Weights of a small GPT-style language model, trained from scratch on English Wikipedia.
Size: 10 layers, 8 heads of 64, MLP 832 SwiGLU, vocabulary 4046, 17.2M parameters.
Training: 989M tokens, 3774 steps.
Each number is 200 + 20 x the weight over its row's rms, rounded and kept within 0 to 999. Layers, rows and columns count from 0. The size before them is the row's rms in percent of the matrix's.

# up: layer 3 MLP up, 832x320, rms 0.155, rows 13-27, columns 160-319
# down: layer 3 MLP down (transposed), 832x320, rms 0.14, rows 13-26, columns 160-319
# gate: layer 3 MLP gate, 832x320, rms 0.151, rows 14-27, columns 160-319
up13,097,216,237,232,205,180,199,219,217,228,195,207,237,172,222,217,204,220,205,224,173,190,167,176,200,239,152,220,192,209,188,201,193,206,235,210,223,200,186,162,207,223,199,213,217,190,208,196,207,202,210,210,212,205,188,154,212,203,184,225,217,198,184,208,216,198,215,196,176,197,258,215,218,204,175,212,182,222,196,168,208,218,225,222,194,221,224,203,146,234,209,206,160,183,150,179,211,219,200,205,182,234,195,191,229,153,211,144,194,200,216,187,204,200,209,185,180,192,219,207,199,186,247,180,196,226,224,205,238,220,205,203,192,200,192,183,224,175,174,208,231,159,234,185,175,193,193,175,200,194,198,178,238,181,229,213,231,193,207,210,182
down13,095,187,224,234,201,194,166,190,228,218,186,189,194,191,233,185,218,204,219,217,223,188,172,174,191,199,220,165,232,195,232,191,176,229,206,180,214,190,174,208,211,206,219,205,187,173,212,177,209,163,214,208,228,210,153,183,229,257,203,215,189,181,187,192,206,213,218,216,228,168,194,166,185,190,201,175,203,165,203,228,173,171,220,197,209,227,202,237,197,169,178,212,201,215,181,188,232,205,240,194,232,218,215,199,204,216,168,207,175,173,196,211,194,215,148,193,193,213,230,235,203,211,219,211,241,186,201,184,191,176,201,206,211,195,194,215,191,227,207,166,192,188,204,170,233,178,217,229,196,182,185,214,231,214,184,192,194,219,183,200,210
gate14,082,195,215,224,183,178,184,207,228,177,183,209,180,226,185,191,241,232,215,201,169,208,209,192,180,219,196,181,190,178,176,207,190,209,220,189,170,197,199,203,236,195,189,199,189,209,215,190,189,198,158,206,187,229,201,193,207,211,210,204,202,221,178,186,201,228,203,189,216,205,203,223,212,224,168,198,188,166,185,202,230,234,198,193,175,165,238,226,139,174,214,236,204,184,237,226,186,182,177,195,198,206,207,224,207,186,165,189,161,223,204,209,232,181,215,179,191,193,178,141,200,189,205,234,202,207,212,201,173,191,144,209,221,188,202,210,150,180,221,215,219,187,190,198,175,171,219,210,194,175,216,167,183,200,196,233,215,194,179,174,161
up14,091,204,181,219,229,199,171,227,192,180,168,164,179,177,224,224,214,192,195,198,215,176,208,234,180,205,177,187,219,223,194,228,203,183,204,199,209,212,209,204,221,197,194,234,203,184,218,230,226,208,253,222,146,228,218,221,222,241,191,202,236,195,211,217,190,172,181,205,216,237,185,214,223,214,190,243,185,168,176,213,169,190,204,213,184,207,214,157,177,201,207,205,183,180,193,194,191,191,241,193,198,185,177,187,168,200,165,229,232,210,207,161,200,164,193,183,202,184,198,192,168,243,208,187,182,194,200,240,181,191,211,195,194,219,199,164,234,213,194,207,196,222,191,184,202,212,196,195,229,219,176,169,186,201,209,184,187,198,213,181,200
down14,079,178,211,193,194,174,227,225,197,201,193,190,226,203,208,212,198,189,189,200,190,195,209,205,147,203,203,202,218,183,216,180,216,188,219,172,194,216,172,203,203,191,195,169,222,215,181,181,174,190,195,191,256,213,226,171,203,167,199,215,184,209,196,241,205,147,187,212,186,183,228,189,217,198,200,254,205,204,221,183,245,203,171,208,224,203,219,216,206,216,210,196,188,197,211,156,178,217,182,213,193,214,221,180,211,236,212,210,153,183,179,232,197,221,173,224,186,202,192,192,192,192,208,208,194,194,201,159,214,169,216,243,210,196,203,189,228,219,191,226,191,210,218,189,189,192,225,162,196,220,211,230,192,187,225,219,148,215,187,227,202
gate15,095,165,169,193,199,178,179,215,174,230,196,205,207,217,184,194,225,198,204,201,179,182,178,197,165,172,195,202,203,211,195,215,219,174,193,222,195,198,195,210,220,175,182,203,196,218,182,228,195,168,162,206,176,210,208,225,219,198,224,227,181,206,193,190,167,195,181,183,202,217,183,209,210,238,189,155,201,217,202,248,200,159,187,219,187,184,218,223,182,226,192,196,192,217,198,196,204,214,187,220,203,221,189,185,204,210,198,179,196,169,189,195,185,211,182,198,212,219,190,174,208,260,172,220,174,207,209,189,213,199,229,208,197,228,193,222,210,201,225,181,198,174,205,233,229,215,238,219,202,161,187,238,222,177,225,175,174,200,205,208,204
up15,099,226,222,227,172,173,161,177,196,175,198,187,193,224,221,183,187,193,176,191,262,191,185,216,193,194,207,172,238,210,172,204,194,221,222,194,188,187,262,194,240,223,178,193,154,165,206,225,195,211,209,192,192,219,187,214,219,204,226,200,210,188,180,158,209,175,208,180,178,191,141,209,188,206,153,179,223,220,207,198,201,204,212,182,185,233,218,192,180,230,185,181,195,203,209,199,222,226,190,165,196,215,166,199,158,203,208,220,174,164,215,148,193,141,218,194,217,204,194,195,224,221,180,239,199,190,203,196,203,188,169,195,206,194,222,228,222,223,192,193,206,185,171,216,207,187,170,212,222,201,195,206,215,215,197,213,174,212,212,176,189
down15,098,202,199,216,189,182,239,182,206,198,199,170,213,189,229,177,209,245,190,184,224,213,232,202,239,177,213,211,207,175,203,199,214,225,200,168,195,198,154,228,198,191,204,199,214,197,212,237,187,190,179,213,185,182,193,195,208,196,213,197,215,193,170,201,228,183,182,228,182,175,182,185,235,195,201,230,199,242,231,198,183,206,186,180,215,200,198,189,206,231,206,205,201,181,233,220,212,186,195,235,204,194,211,201,206,211,176,202,214,239,163,181,216,217,207,214,189,181,199,200,212,210,190,195,213,215,206,166,180,237,164,233,176,188,161,228,153,196,174,207,257,205,207,162,209,189,159,231,160,210,197,178,215,149,178,241,212,196,196,205,207
gate16,095,188,210,179,207,232,166,205,202,187,186,138,210,189,220,196,191,163,194,183,185,204,194,187,194,188,203,205,216,189,229,202,203,211,183,198,206,163,192,196,185,194,223,202,190,183,179,223,187,208,194,218,226,188,221,178,222,185,230,197,179,194,171,190,202,161,210,209,186,201,193,211,188,221,196,234,203,184,178,239,203,215,208,182,226,219,238,199,188,180,207,213,216,194,215,206,238,182,221,224,223,183,192,228,197,214,196,171,223,223,192,208,189,187,227,242,218,212,174,241,215,202,219,182,200,223,190,204,192,221,209,174,211,202,198,188,197,207,213,232,250,188,185,193,206,180,223,194,206,219,218,167,190,173,205,205,220,260,171,206,192
up16,092,197,213,194,192,197,193,183,170,222,223,206,195,210,184,204,190,164,217,209,166,181,214,189,193,196,199,201,231,216,227,192,195,199,180,199,238,197,170,198,212,200,208,202,210,230,245,173,201,198,189,181,158,188,190,192,217,182,207,178,209,189,214,196,152,179,193,214,190,207,207,199,199,205,180,218,189,224,198,159,213,226,196,202,205,202,221,178,154,193,175,208,221,204,170,219,180,233,188,189,240,186,182,196,210,198,195,176,188,215,207,225,216,237,196,236,205,226,171,234,185,213,213,195,167,228,204,179,158,224,171,220,162,177,201,200,191,221,222,192,204,196,185,212,197,221,184,224,176,177,182,194,207,208,222,186,179,162,170,220,193
down16,099,224,209,209,214,232,205,199,199,202,252,187,185,170,183,214,202,229,170,173,203,216,188,206,197,208,177,173,211,248,205,214,203,202,197,218,242,209,217,202,176,208,191,182,197,207,204,161,188,209,215,195,219,187,218,192,179,204,169,235,212,195,189,195,188,198,190,210,222,210,221,205,189,195,170,228,192,184,242,262,165,205,209,236,206,223,193,220,175,237,190,208,202,226,255,188,182,201,205,215,215,222,240,223,193,192,171,193,208,214,215,191,202,183,185,224,210,200,214,204,227,209,234,214,227,212,163,203,208,187,236,189,175,197,195,199,192,192,214,194,214,204,185,201,193,218,222,213,212,184,189,203,213,220,152,199,176,226,210,245,197
gate17,103,177,195,164,192,204,187,237,205,199,195,202,182,170,154,152,219,189,210,204,217,179,184,211,177,214,199,222,214,216,207,206,222,209,170,212,208,202,188,239,215,231,225,198,218,174,207,215,208,204,197,179,209,197,195,185,216,172,188,196,221,199,183,191,193,199,191,197,154,206,221,164,214,183,164,193,153,200,197,189,228,165,184,173,173,194,203,198,235,172,191,199,209,181,219,217,193,205,194,190,203,196,214,195,202,204,195,190,198,242,215,187,210,207,179,206,199,202,202,215,173,167,187,215,223,211,220,201,166,240,224,194,198,230,251,193,218,206,232,159,203,206,185,229,195,187,211,169,131,193,207,211,219,222,235,204,201,171,202,234,231
up17,098,200,219,194,229,190,201,191,188,180,176,171,198,189,216,219,194,208,210,188,195,183,177,183,207,206,220,202,238,199,166,186,182,187,194,207,179,195,216,247,217,192,204,204,220,205,204,192,240,189,179,230,209,195,185,204,224,231,221,220,180,215,182,205,201,223,178,214,181,212,251,169,190,193,218,185,177,234,214,193,210,155,221,188,227,185,207,151,221,176,200,171,211,152,192,204,224,157,171,189,226,188,196,206,169,224,179,243,244,222,217,210,222,201,179,220,202,202,196,198,203,181,149,187,200,198,231,196,207,213,223,221,241,208,170,210,208,194,255,202,209,169,227,208,199,220,191,197,182,179,186,186,215,222,228,183,193,167,172,174,185
down17,102,180,216,192,212,172,208,201,213,177,151,202,203,179,181,160,225,237,205,209,200,232,162,179,167,192,203,186,189,145,194,214,199,183,188,210,186,158,200,200,223,190,219,206,232,183,213,197,208,195,184,211,213,196,213,161,199,182,191,186,203,173,225,217,231,223,178,186,177,222,199,185,201,201,196,222,219,201,202,174,222,171,216,193,206,194,198,178,195,191,227,199,193,181,250,190,182,156,197,195,201,214,191,186,188,224,182,224,216,234,207,191,171,193,223,230,219,195,221,215,215,194,220,214,212,221,202,202,205,190,225,193,177,215,207,184,231,193,194,207,197,211,191,216,194,184,227,196,181,179,225,213,190,204,188,216,216,173,223,223,179
gate18,098,175,202,232,178,226,176,206,180,214,192,176,201,216,180,232,152,236,203,200,184,184,192,204,188,167,187,192,179,218,204,195,191,208,218,174,233,212,199,202,154,208,185,162,210,225,217,193,185,183,229,189,214,160,179,192,189,200,204,169,187,237,198,224,225,203,184,181,170,198,211,206,170,256,217,209,200,181,189,213,202,198,188,178,200,207,218,209,199,197,207,210,228,204,222,214,209,206,212,207,177,232,196,192,192,252,200,217,202,215,193,196,212,200,204,187,207,224,213,232,227,210,215,201,200,177,205,174,216,180,225,203,186,191,194,207,187,206,213,182,155,180,217,194,234,194,206,182,207,228,193,211,227,205,203,209,241,203,215,190,176
up18,093,207,226,176,201,209,174,188,211,178,189,188,188,222,238,186,223,188,193,189,248,210,190,205,198,189,219,205,147,208,170,218,168,192,236,236,208,165,227,207,188,192,204,197,192,218,167,170,176,228,205,197,216,202,211,188,211,178,187,177,209,226,193,187,192,231,162,225,212,181,162,192,193,226,178,205,189,203,195,202,167,225,207,200,207,218,210,205,184,205,188,207,222,192,192,184,203,201,211,174,207,206,213,213,216,179,196,190,226,225,200,216,212,240,179,177,245,234,197,209,196,205,201,189,210,222,181,233,182,231,211,171,163,206,207,191,201,191,220,159,219,201,188,222,251,183,230,190,205,189,204,195,237,183,207,195,230,202,172,195,221
down18,099,193,220,254,203,186,212,222,225,216,179,216,183,208,196,206,223,183,195,225,205,190,179,166,181,190,191,189,189,214,167,179,222,167,186,234,210,209,213,180,188,209,200,183,191,212,122,172,219,212,209,203,225,190,224,221,235,199,240,191,196,196,174,190,172,207,173,187,238,220,203,221,185,194,214,217,172,221,161,152,206,213,180,203,210,178,184,191,237,184,179,224,208,225,209,251,189,213,161,208,210,213,196,205,186,189,230,184,190,220,212,195,221,201,199,229,209,225,193,177,204,183,186,180,199,221,181,210,203,224,196,180,220,171,220,207,231,196,223,196,209,192,223,200,184,215,202,207,201,187,194,212,188,171,196,178,187,180,218,229,189
gate19,094,176,223,186,232,200,195,186,153,163,193,240,186,221,191,203,203,186,216,175,170,177,189,216,220,230,189,206,211,176,157,204,210,178,222,225,207,225,193,193,189,179,181,236,227,211,204,180,194,206,194,203,164,164,209,217,163,185,203,199,190,192,210,218,196,161,222,193,224,190,168,208,235,188,193,253,213,189,203,174,204,165,206,182,200,202,183,166,221,189,165,208,197,194,221,203,171,195,217,221,163,168,194,217,219,201,187,198,229,219,152,186,228,205,220,221,211,228,209,193,190,212,201,200,178,161,211,168,146,194,175,202,213,187,194,199,216,218,188,186,192,181,204,186,172,161,176,218,202,233,230,156,212,203,191,200,215,200,243,200,219
up19,091,224,213,229,205,185,219,196,200,213,199,169,194,188,220,196,200,166,190,215,195,216,186,179,183,204,198,193,185,194,191,201,206,199,204,205,212,200,180,182,173,227,233,203,207,183,223,195,164,200,196,178,216,215,170,231,208,212,220,191,207,215,196,177,212,219,261,174,185,193,206,203,205,219,192,234,203,187,240,154,196,194,188,190,194,228,202,213,170,181,189,206,212,215,229,184,186,162,198,199,207,211,168,224,179,210,213,188,228,191,217,188,202,189,221,209,202,185,195,205,186,201,216,213,198,192,208,195,183,224,242,190,186,163,209,206,188,193,222,163,203,180,197,191,188,211,184,217,201,192,186,185,194,200,180,217,213,221,215,197,166
down19,092,195,226,189,200,193,203,207,192,200,204,175,229,202,169,223,204,163,238,180,201,220,170,179,189,202,219,208,197,190,168,187,209,224,182,189,177,225,171,161,207,188,194,237,176,225,187,192,202,228,196,220,217,180,191,168,162,194,190,177,199,178,190,217,176,222,202,189,198,194,187,216,207,193,219,226,169,201,235,181,206,178,192,156,213,197,176,177,195,198,199,222,209,250,216,229,171,179,217,179,183,191,209,201,235,199,197,195,204,224,172,210,218,211,203,216,204,181,184,231,203,185,191,208,155,206,183,231,147,212,227,201,224,195,212,182,176,201,183,186,227,239,193,208,176,174,152,197,227,182,178,167,209,218,229,173,236,188,214,180,214
gate20,094,199,189,183,203,217,210,202,198,214,174,177,170,162,247,208,212,179,215,190,198,203,221,209,207,194,170,203,179,238,178,183,197,185,189,205,226,156,233,196,192,160,222,223,202,202,155,197,230,212,187,200,209,226,177,195,214,244,189,255,208,199,208,194,204,198,192,175,178,216,220,213,203,185,231,216,176,203,201,197,181,232,203,198,184,223,174,213,184,203,223,217,201,259,213,203,189,225,177,172,181,220,229,207,177,220,200,195,218,178,225,199,181,165,232,199,229,166,207,167,192,202,196,221,182,168,208,187,210,208,200,159,212,222,192,159,222,200,189,221,181,218,233,208,184,208,147,186,193,185,179,205,206,201,175,176,163,199,216,210,238
up20,102,203,232,177,221,184,207,178,181,224,190,201,169,192,171,214,214,185,191,182,205,184,194,236,180,176,189,183,226,187,201,186,191,177,187,217,214,212,185,153,218,197,227,189,198,211,178,197,178,223,214,215,193,199,215,201,223,185,198,165,230,160,207,224,192,191,206,169,185,222,199,209,208,197,193,192,201,222,189,230,211,212,227,193,225,191,217,197,203,197,193,197,191,159,193,186,188,198,205,150,215,210,179,237,201,201,221,209,200,188,199,226,205,241,162,197,209,222,213,203,169,245,199,193,201,185,198,187,193,161,233,223,198,204,194,241,226,218,222,213,180,208,181,177,187,167,218,182,193,152,202,238,197,186,194,200,209,183,173,178,191
down20,096,221,180,218,192,184,194,224,187,197,196,211,177,199,194,207,181,226,234,130,202,201,252,179,182,199,222,211,228,230,190,185,187,171,203,161,207,195,177,196,162,202,187,212,193,216,198,177,209,198,160,168,218,191,230,213,203,202,210,195,199,174,203,210,181,203,213,203,188,183,199,222,216,214,225,208,203,224,185,203,197,232,177,198,189,192,220,188,202,216,253,182,215,192,180,203,190,212,157,217,203,172,227,199,170,202,187,199,203,200,178,197,150,178,181,193,189,209,198,173,202,210,204,193,206,219,172,180,196,197,227,212,212,214,218,185,217,204,157,216,185,223,207,196,212,168,205,203,195,191,166,182,247,167,199,197,183,221,219,203,190
gate21,098,206,207,186,208,200,219,199,166,191,210,209,204,218,190,202,208,201,194,165,179,241,172,215,215,227,211,185,202,190,220,180,188,151,187,189,212,183,206,185,192,186,209,212,196,170,202,179,177,209,200,181,192,168,179,214,166,188,214,226,192,201,222,217,181,182,188,198,203,180,201,226,161,196,222,181,193,183,196,200,215,220,250,212,218,170,243,192,236,193,193,184,190,218,156,197,240,195,203,203,214,217,216,206,197,188,193,231,204,224,203,193,212,218,211,177,199,233,202,223,208,209,208,192,200,222,226,208,199,185,237,200,215,174,175,195,200,190,200,215,199,187,227,183,194,243,222,237,191,236,214,173,207,208,197,205,179,209,215,206,162
up21,099,196,206,250,206,202,213,194,217,215,181,212,182,180,189,191,197,214,196,207,225,226,214,176,202,208,188,169,254,188,195,165,211,198,196,200,215,186,210,193,179,187,209,210,209,195,211,185,205,185,187,216,203,232,185,204,181,184,213,179,148,221,206,212,151,206,163,210,190,211,168,188,180,180,222,195,202,202,170,229,207,190,180,201,166,198,252,186,205,198,171,173,197,205,186,229,208,235,179,190,198,164,153,210,192,207,175,196,217,226,202,212,204,196,214,172,206,211,207,170,199,223,189,174,201,226,230,188,204,169,212,184,223,165,218,175,199,234,222,207,208,178,205,206,164,205,192,221,187,214,203,204,184,215,216,219,211,193,202,233,220
down21,102,171,148,167,224,187,247,216,203,185,209,185,207,211,201,204,206,208,209,202,200,218,213,217,188,218,213,179,202,171,209,239,205,199,231,205,151,191,181,204,235,238,198,208,188,168,222,179,175,217,187,171,216,208,197,225,203,213,233,181,207,164,208,188,189,185,183,230,203,228,164,167,253,214,196,184,235,197,194,179,192,209,182,216,193,220,201,211,238,196,229,249,188,198,214,209,212,227,252,186,217,202,194,190,192,231,158,216,209,191,234,180,195,208,213,194,193,197,186,183,204,196,196,157,186,173,184,211,203,195,201,201,200,192,197,215,219,207,231,201,177,179,233,211,179,210,189,183,222,207,190,197,190,192,148,195,178,170,200,219,220
gate22,104,198,178,249,209,167,204,193,222,183,208,225,200,181,209,206,189,180,209,197,190,195,214,181,206,210,197,193,197,201,199,206,203,194,207,189,210,174,202,235,213,203,175,178,207,196,200,239,215,205,200,220,173,207,222,190,236,201,211,199,187,177,158,211,189,182,174,192,184,199,182,204,218,191,234,226,192,226,193,199,209,197,177,220,212,213,194,188,165,184,180,174,230,180,214,223,199,198,252,206,226,192,202,158,201,201,199,213,213,139,170,194,178,228,226,239,176,156,209,151,193,222,222,185,195,262,196,209,199,209,181,207,183,207,225,216,213,201,202,204,166,226,216,194,142,177,205,199,196,198,204,204,195,205,218,196,184,176,165,236,187
up22,105,211,205,211,193,207,187,177,179,122,188,160,180,207,197,169,201,192,228,159,215,187,205,186,204,216,186,222,211,205,187,189,249,161,203,221,183,195,177,192,211,205,191,204,183,169,176,238,197,207,226,216,187,183,233,208,232,191,217,189,201,171,191,227,196,200,201,190,173,189,171,203,198,188,224,207,207,215,200,203,170,191,197,204,208,172,217,196,213,171,161,159,180,193,194,217,206,171,250,215,189,181,222,160,181,178,227,188,190,206,193,201,206,200,207,200,214,166,214,177,178,165,196,197,227,238,203,211,198,195,196,215,206,165,190,191,208,151,181,202,171,232,181,231,152,178,196,179,203,203,208,217,205,201,185,168,233,191,192,230,204
down22,099,169,186,232,210,218,190,190,201,181,199,181,169,214,204,185,201,221,178,161,198,204,201,227,161,176,193,213,227,202,228,180,224,202,162,223,226,200,190,186,221,181,190,178,214,174,196,199,201,209,183,222,181,192,168,242,221,212,153,174,199,222,195,178,217,234,227,196,216,176,186,234,185,175,204,201,200,229,175,207,180,190,192,189,203,216,192,167,226,184,220,218,198,191,182,175,146,174,216,167,177,139,180,185,194,170,176,240,172,201,200,219,211,186,165,214,196,184,193,179,187,181,183,208,213,184,186,199,193,225,179,225,205,193,195,224,182,182,193,181,162,214,185,235,213,218,203,218,204,189,206,200,192,217,168,225,195,218,209,229,213
gate23,100,203,174,213,190,182,167,178,222,209,160,205,216,179,205,175,191,201,257,196,185,198,197,191,198,178,218,214,214,183,198,202,192,190,174,228,192,205,195,213,199,179,205,201,221,211,207,195,215,227,229,207,181,180,173,156,209,236,235,195,189,185,208,195,213,182,206,177,234,217,200,187,196,187,202,240,221,186,186,186,213,203,204,169,177,223,195,198,192,180,180,227,215,191,217,217,179,192,187,224,182,195,189,175,170,181,199,235,189,184,241,211,168,236,172,209,212,224,184,199,184,185,197,210,209,178,186,180,186,216,189,194,233,189,183,229,202,251,179,171,248,184,207,184,212,217,202,218,226,192,168,227,169,213,252,175,197,198,199,177,189
up23,101,233,209,211,226,164,195,219,178,225,178,166,225,199,203,200,217,186,202,214,174,192,205,236,218,186,187,230,196,213,194,211,215,193,186,218,197,227,170,195,234,180,178,228,222,224,191,193,199,201,199,186,203,206,234,222,218,230,212,211,186,222,189,209,197,257,204,203,209,195,191,177,185,231,226,187,196,224,187,214,194,208,155,181,213,207,198,200,182,190,191,185,234,240,194,187,228,183,203,236,234,220,215,176,194,186,184,199,205,194,191,177,204,221,195,181,194,216,212,163,174,202,208,242,223,189,171,200,189,215,209,203,188,188,163,229,171,163,191,185,236,201,168,194,198,190,218,184,241,186,208,170,222,183,203,182,201,203,182,204,198
down23,105,196,234,184,177,198,196,230,206,203,192,163,229,201,181,224,203,187,243,166,173,192,197,201,178,195,202,160,210,175,206,170,234,231,195,203,206,217,174,186,227,187,185,197,224,189,213,207,191,216,225,215,214,204,180,180,202,187,198,191,209,218,222,187,209,198,221,218,206,220,175,183,184,214,196,190,183,204,218,234,176,173,197,206,200,189,180,191,212,152,226,171,200,227,208,209,208,207,194,193,185,215,200,240,204,195,208,209,229,180,173,216,203,209,200,241,227,181,176,238,182,206,171,239,170,220,203,160,177,198,192,203,203,161,209,192,197,204,178,213,214,212,146,210,194,202,222,165,226,216,228,200,214,226,209,185,224,202,209,211,187
gate24,088,175,223,173,221,211,235,194,237,206,187,209,213,174,193,189,208,183,214,211,251,211,176,193,180,219,211,166,193,203,186,194,200,228,192,184,215,214,199,231,180,244,221,210,217,191,223,201,226,218,181,210,232,178,209,176,183,213,202,208,210,182,240,193,186,183,178,213,211,197,218,209,231,195,181,163,204,217,195,227,231,216,185,174,234,191,174,209,232,185,190,207,193,218,186,183,211,170,207,204,200,175,169,208,180,226,186,209,249,258,198,179,209,181,174,213,226,206,216,192,192,222,197,209,236,216,195,208,233,168,204,180,232,211,216,217,159,157,208,147,219,211,188,172,220,201,205,203,218,181,191,228,196,210,183,196,216,222,184,192,204
up24,089,183,189,231,205,198,194,188,203,232,216,182,222,166,178,206,212,195,225,222,163,189,198,196,217,196,224,193,163,202,243,211,155,187,246,197,215,197,244,179,207,218,223,228,220,204,207,188,195,172,178,186,226,186,170,176,203,190,201,180,196,168,171,198,207,200,239,154,240,183,198,198,164,215,194,230,198,188,205,191,193,217,179,181,202,192,195,196,209,207,169,243,168,220,184,175,185,198,195,196,171,210,184,187,185,232,218,226,199,229,198,201,191,191,234,220,178,216,213,234,197,180,239,194,200,165,197,206,231,194,197,198,187,171,195,209,177,204,229,173,163,173,140,204,195,170,197,176,183,203,185,217,201,203,199,212,210,162,200,195,189
down24,093,185,183,208,171,182,227,209,240,214,199,216,179,188,206,189,202,175,193,216,196,157,203,240,200,226,190,217,178,202,222,193,183,177,236,182,190,209,214,205,177,217,200,197,160,210,195,211,241,210,202,214,193,213,163,200,228,212,184,213,188,210,198,188,221,176,187,188,253,186,199,222,225,178,187,192,176,204,225,212,195,233,178,207,191,218,211,174,180,209,205,210,211,227,195,180,172,193,213,180,204,199,192,219,175,218,182,185,230,196,228,213,202,182,209,177,253,211,211,223,210,173,191,181,186,198,206,210,216,185,204,204,216,229,201,170,184,181,197,167,211,195,163,166,181,211,240,217,219,203,208,204,177,202,193,203,195,201,170,187,241
gate25,105,205,196,183,231,200,228,246,207,217,187,157,186,209,186,199,223,170,216,199,191,199,236,139,184,212,215,215,194,197,226,191,155,247,223,169,207,190,206,162,186,183,198,210,188,213,228,185,237,212,195,191,209,230,199,217,207,200,178,193,169,171,179,195,209,178,193,212,195,205,206,193,193,194,216,205,224,205,228,182,176,154,232,202,198,197,180,161,183,193,186,187,177,186,178,192,214,199,214,236,196,189,178,204,211,217,187,197,206,178,213,197,162,167,205,189,206,218,185,174,209,209,155,212,187,176,221,216,204,191,197,203,183,215,187,200,202,177,192,210,213,213,223,208,175,229,207,177,184,184,209,202,215,188,192,210,191,211,189,190,217
up25,107,237,188,216,194,188,214,179,180,219,169,183,235,213,211,194,201,189,196,183,168,223,214,174,233,163,210,221,176,183,199,234,226,213,245,230,202,224,196,192,195,176,173,195,186,195,241,197,169,201,214,201,193,216,196,170,192,202,221,210,181,204,191,194,191,187,184,215,192,179,172,184,193,241,177,178,200,204,200,207,202,202,217,188,204,248,177,152,176,221,210,183,210,212,131,234,185,206,220,196,186,225,205,192,219,220,218,249,209,241,224,210,201,200,198,159,206,203,190,207,222,225,209,175,162,197,196,193,203,200,214,196,198,220,240,175,198,197,202,221,187,200,242,195,184,203,197,192,234,217,159,211,214,190,218,219,211,164,212,190,213
down25,104,194,177,196,208,194,231,203,178,173,199,212,216,244,193,216,217,189,185,196,204,208,221,198,210,223,192,178,221,177,177,222,176,207,184,247,178,222,194,212,181,208,210,214,200,211,212,237,209,200,201,175,177,218,208,220,198,191,230,216,216,202,203,191,184,145,188,189,185,209,189,201,201,203,205,207,155,218,182,180,205,225,189,188,208,248,180,187,170,227,200,204,218,198,212,210,185,238,192,166,210,207,201,226,206,213,208,211,192,202,181,216,257,204,213,201,203,169,178,206,171,215,203,162,222,181,209,154,189,179,209,196,200,187,200,192,206,223,181,224,231,211,179,192,222,201,211,182,182,176,163,207,197,183,229,196,192,207,223,205,212
gate26,101,249,163,239,171,202,196,203,172,222,180,209,235,223,176,189,220,166,202,226,182,189,214,211,237,187,165,206,229,210,182,177,207,162,196,191,194,228,214,183,228,191,192,188,175,229,183,197,181,171,179,241,204,186,199,180,195,199,200,175,208,239,202,224,178,170,190,205,178,202,200,184,237,210,202,214,189,189,201,189,196,190,256,152,203,234,205,205,198,209,200,216,216,185,232,233,214,212,227,220,189,205,225,180,217,188,200,214,236,245,190,180,182,226,202,211,184,203,199,178,234,223,205,203,170,206,192,211,202,240,232,220,191,170,194,194,192,196,197,212,223,176,175,189,205,216,169,206,180,182,173,191,211,163,234,192,121,185,197,226,140
up26,095,222,186,205,195,257,199,223,228,186,183,208,211,193,197,225,196,209,207,179,203,185,204,196,191,172,211,230,199,205,178,218,194,192,208,251,171,220,190,167,170,201,193,230,183,161,203,210,202,221,211,198,225,164,198,189,165,210,192,214,221,162,201,165,182,191,185,166,175,194,211,214,178,171,232,213,191,189,191,191,189,217,212,218,225,230,196,172,197,190,207,229,179,206,185,210,210,187,198,182,204,204,216,191,253,211,185,209,219,227,216,195,193,174,198,189,228,203,189,202,201,163,224,235,136,197,226,180,206,238,200,232,214,207,187,182,218,173,172,171,183,193,200,236,207,203,185,210,214,192,225,182,192,200,196,230,197,194,195,192,199
down26,099,222,170,183,178,215,231,161,162,209,196,199,207,195,208,172,240,215,213,237,182,189,201,186,197,188,235,196,207,193,229,200,218,207,183,211,231,205,217,206,181,193,177,191,212,224,171,210,172,217,170,141,195,229,194,185,189,214,206,208,190,189,188,214,200,181,195,197,178,185,192,192,233,194,195,212,158,203,222,203,196,202,228,227,164,224,207,188,193,222,202,185,212,192,234,215,226,224,232,200,207,242,232,212,198,182,192,205,197,205,211,203,200,159,185,176,190,243,189,251,237,222,203,150,193,179,228,205,212,203,225,243,200,199,212,173,229,233,190,213,201,199,230,204,172,200,193,177,185,229,181,220,166,197,195,216,157,184,250,201,211
gate27,101,189,194,194,171,208,201,183,251,198,196,198,185,191,192,171,189,187,195,170,179,217,213,198,182,228,165,192,192,247,195,209,209,208,188,174,191,192,162,213,197,163,170,199,241,192,179,209,195,206,216,181,210,218,160,195,172,210,182,206,181,172,179,210,216,191,204,224,179,214,202,199,224,250,219,217,187,175,189,220,206,205,210,195,232,166,194,220,187,196,183,188,199,176,183,236,198,194,200,202,220,211,233,206,177,174,188,210,188,196,179,214,203,204,220,194,197,219,210,189,211,182,239,222,184,218,201,195,216,230,180,193,199,196,235,158,181,224,209,200,173,204,239,212,197,176,207,226,174,207,230,148,154,246,212,205,213,179,182,204,169
up27,103,217,173,231,202,194,189,210,215,228,180,203,154,165,225,215,203,215,225,177,187,208,200,221,196,209,189,193,192,180,196,177,206,173,215,226,196,168,211,200,178,208,206,212,169,224,181,185,202,207,194,194,187,203,233,200,197,200,214,252,171,204,177,187,198,217,222,172,234,182,211,224,208,191,184,216,198,185,211,231,221,207,181,194,223,180,203,190,188,211,210,202,210,210,180,157,179,216,186,200,175,177,211,202,240,230,226,192,174,196,211,237,206,220,209,180,192,193,193,203,180,198,238,212,172,189,194,192,210,236,189,180,238,182,186,194,258,196,190,196,182,189,224,177,231,204,157,211,177,222,210,195,191,175,166,191,195,220,200,162,158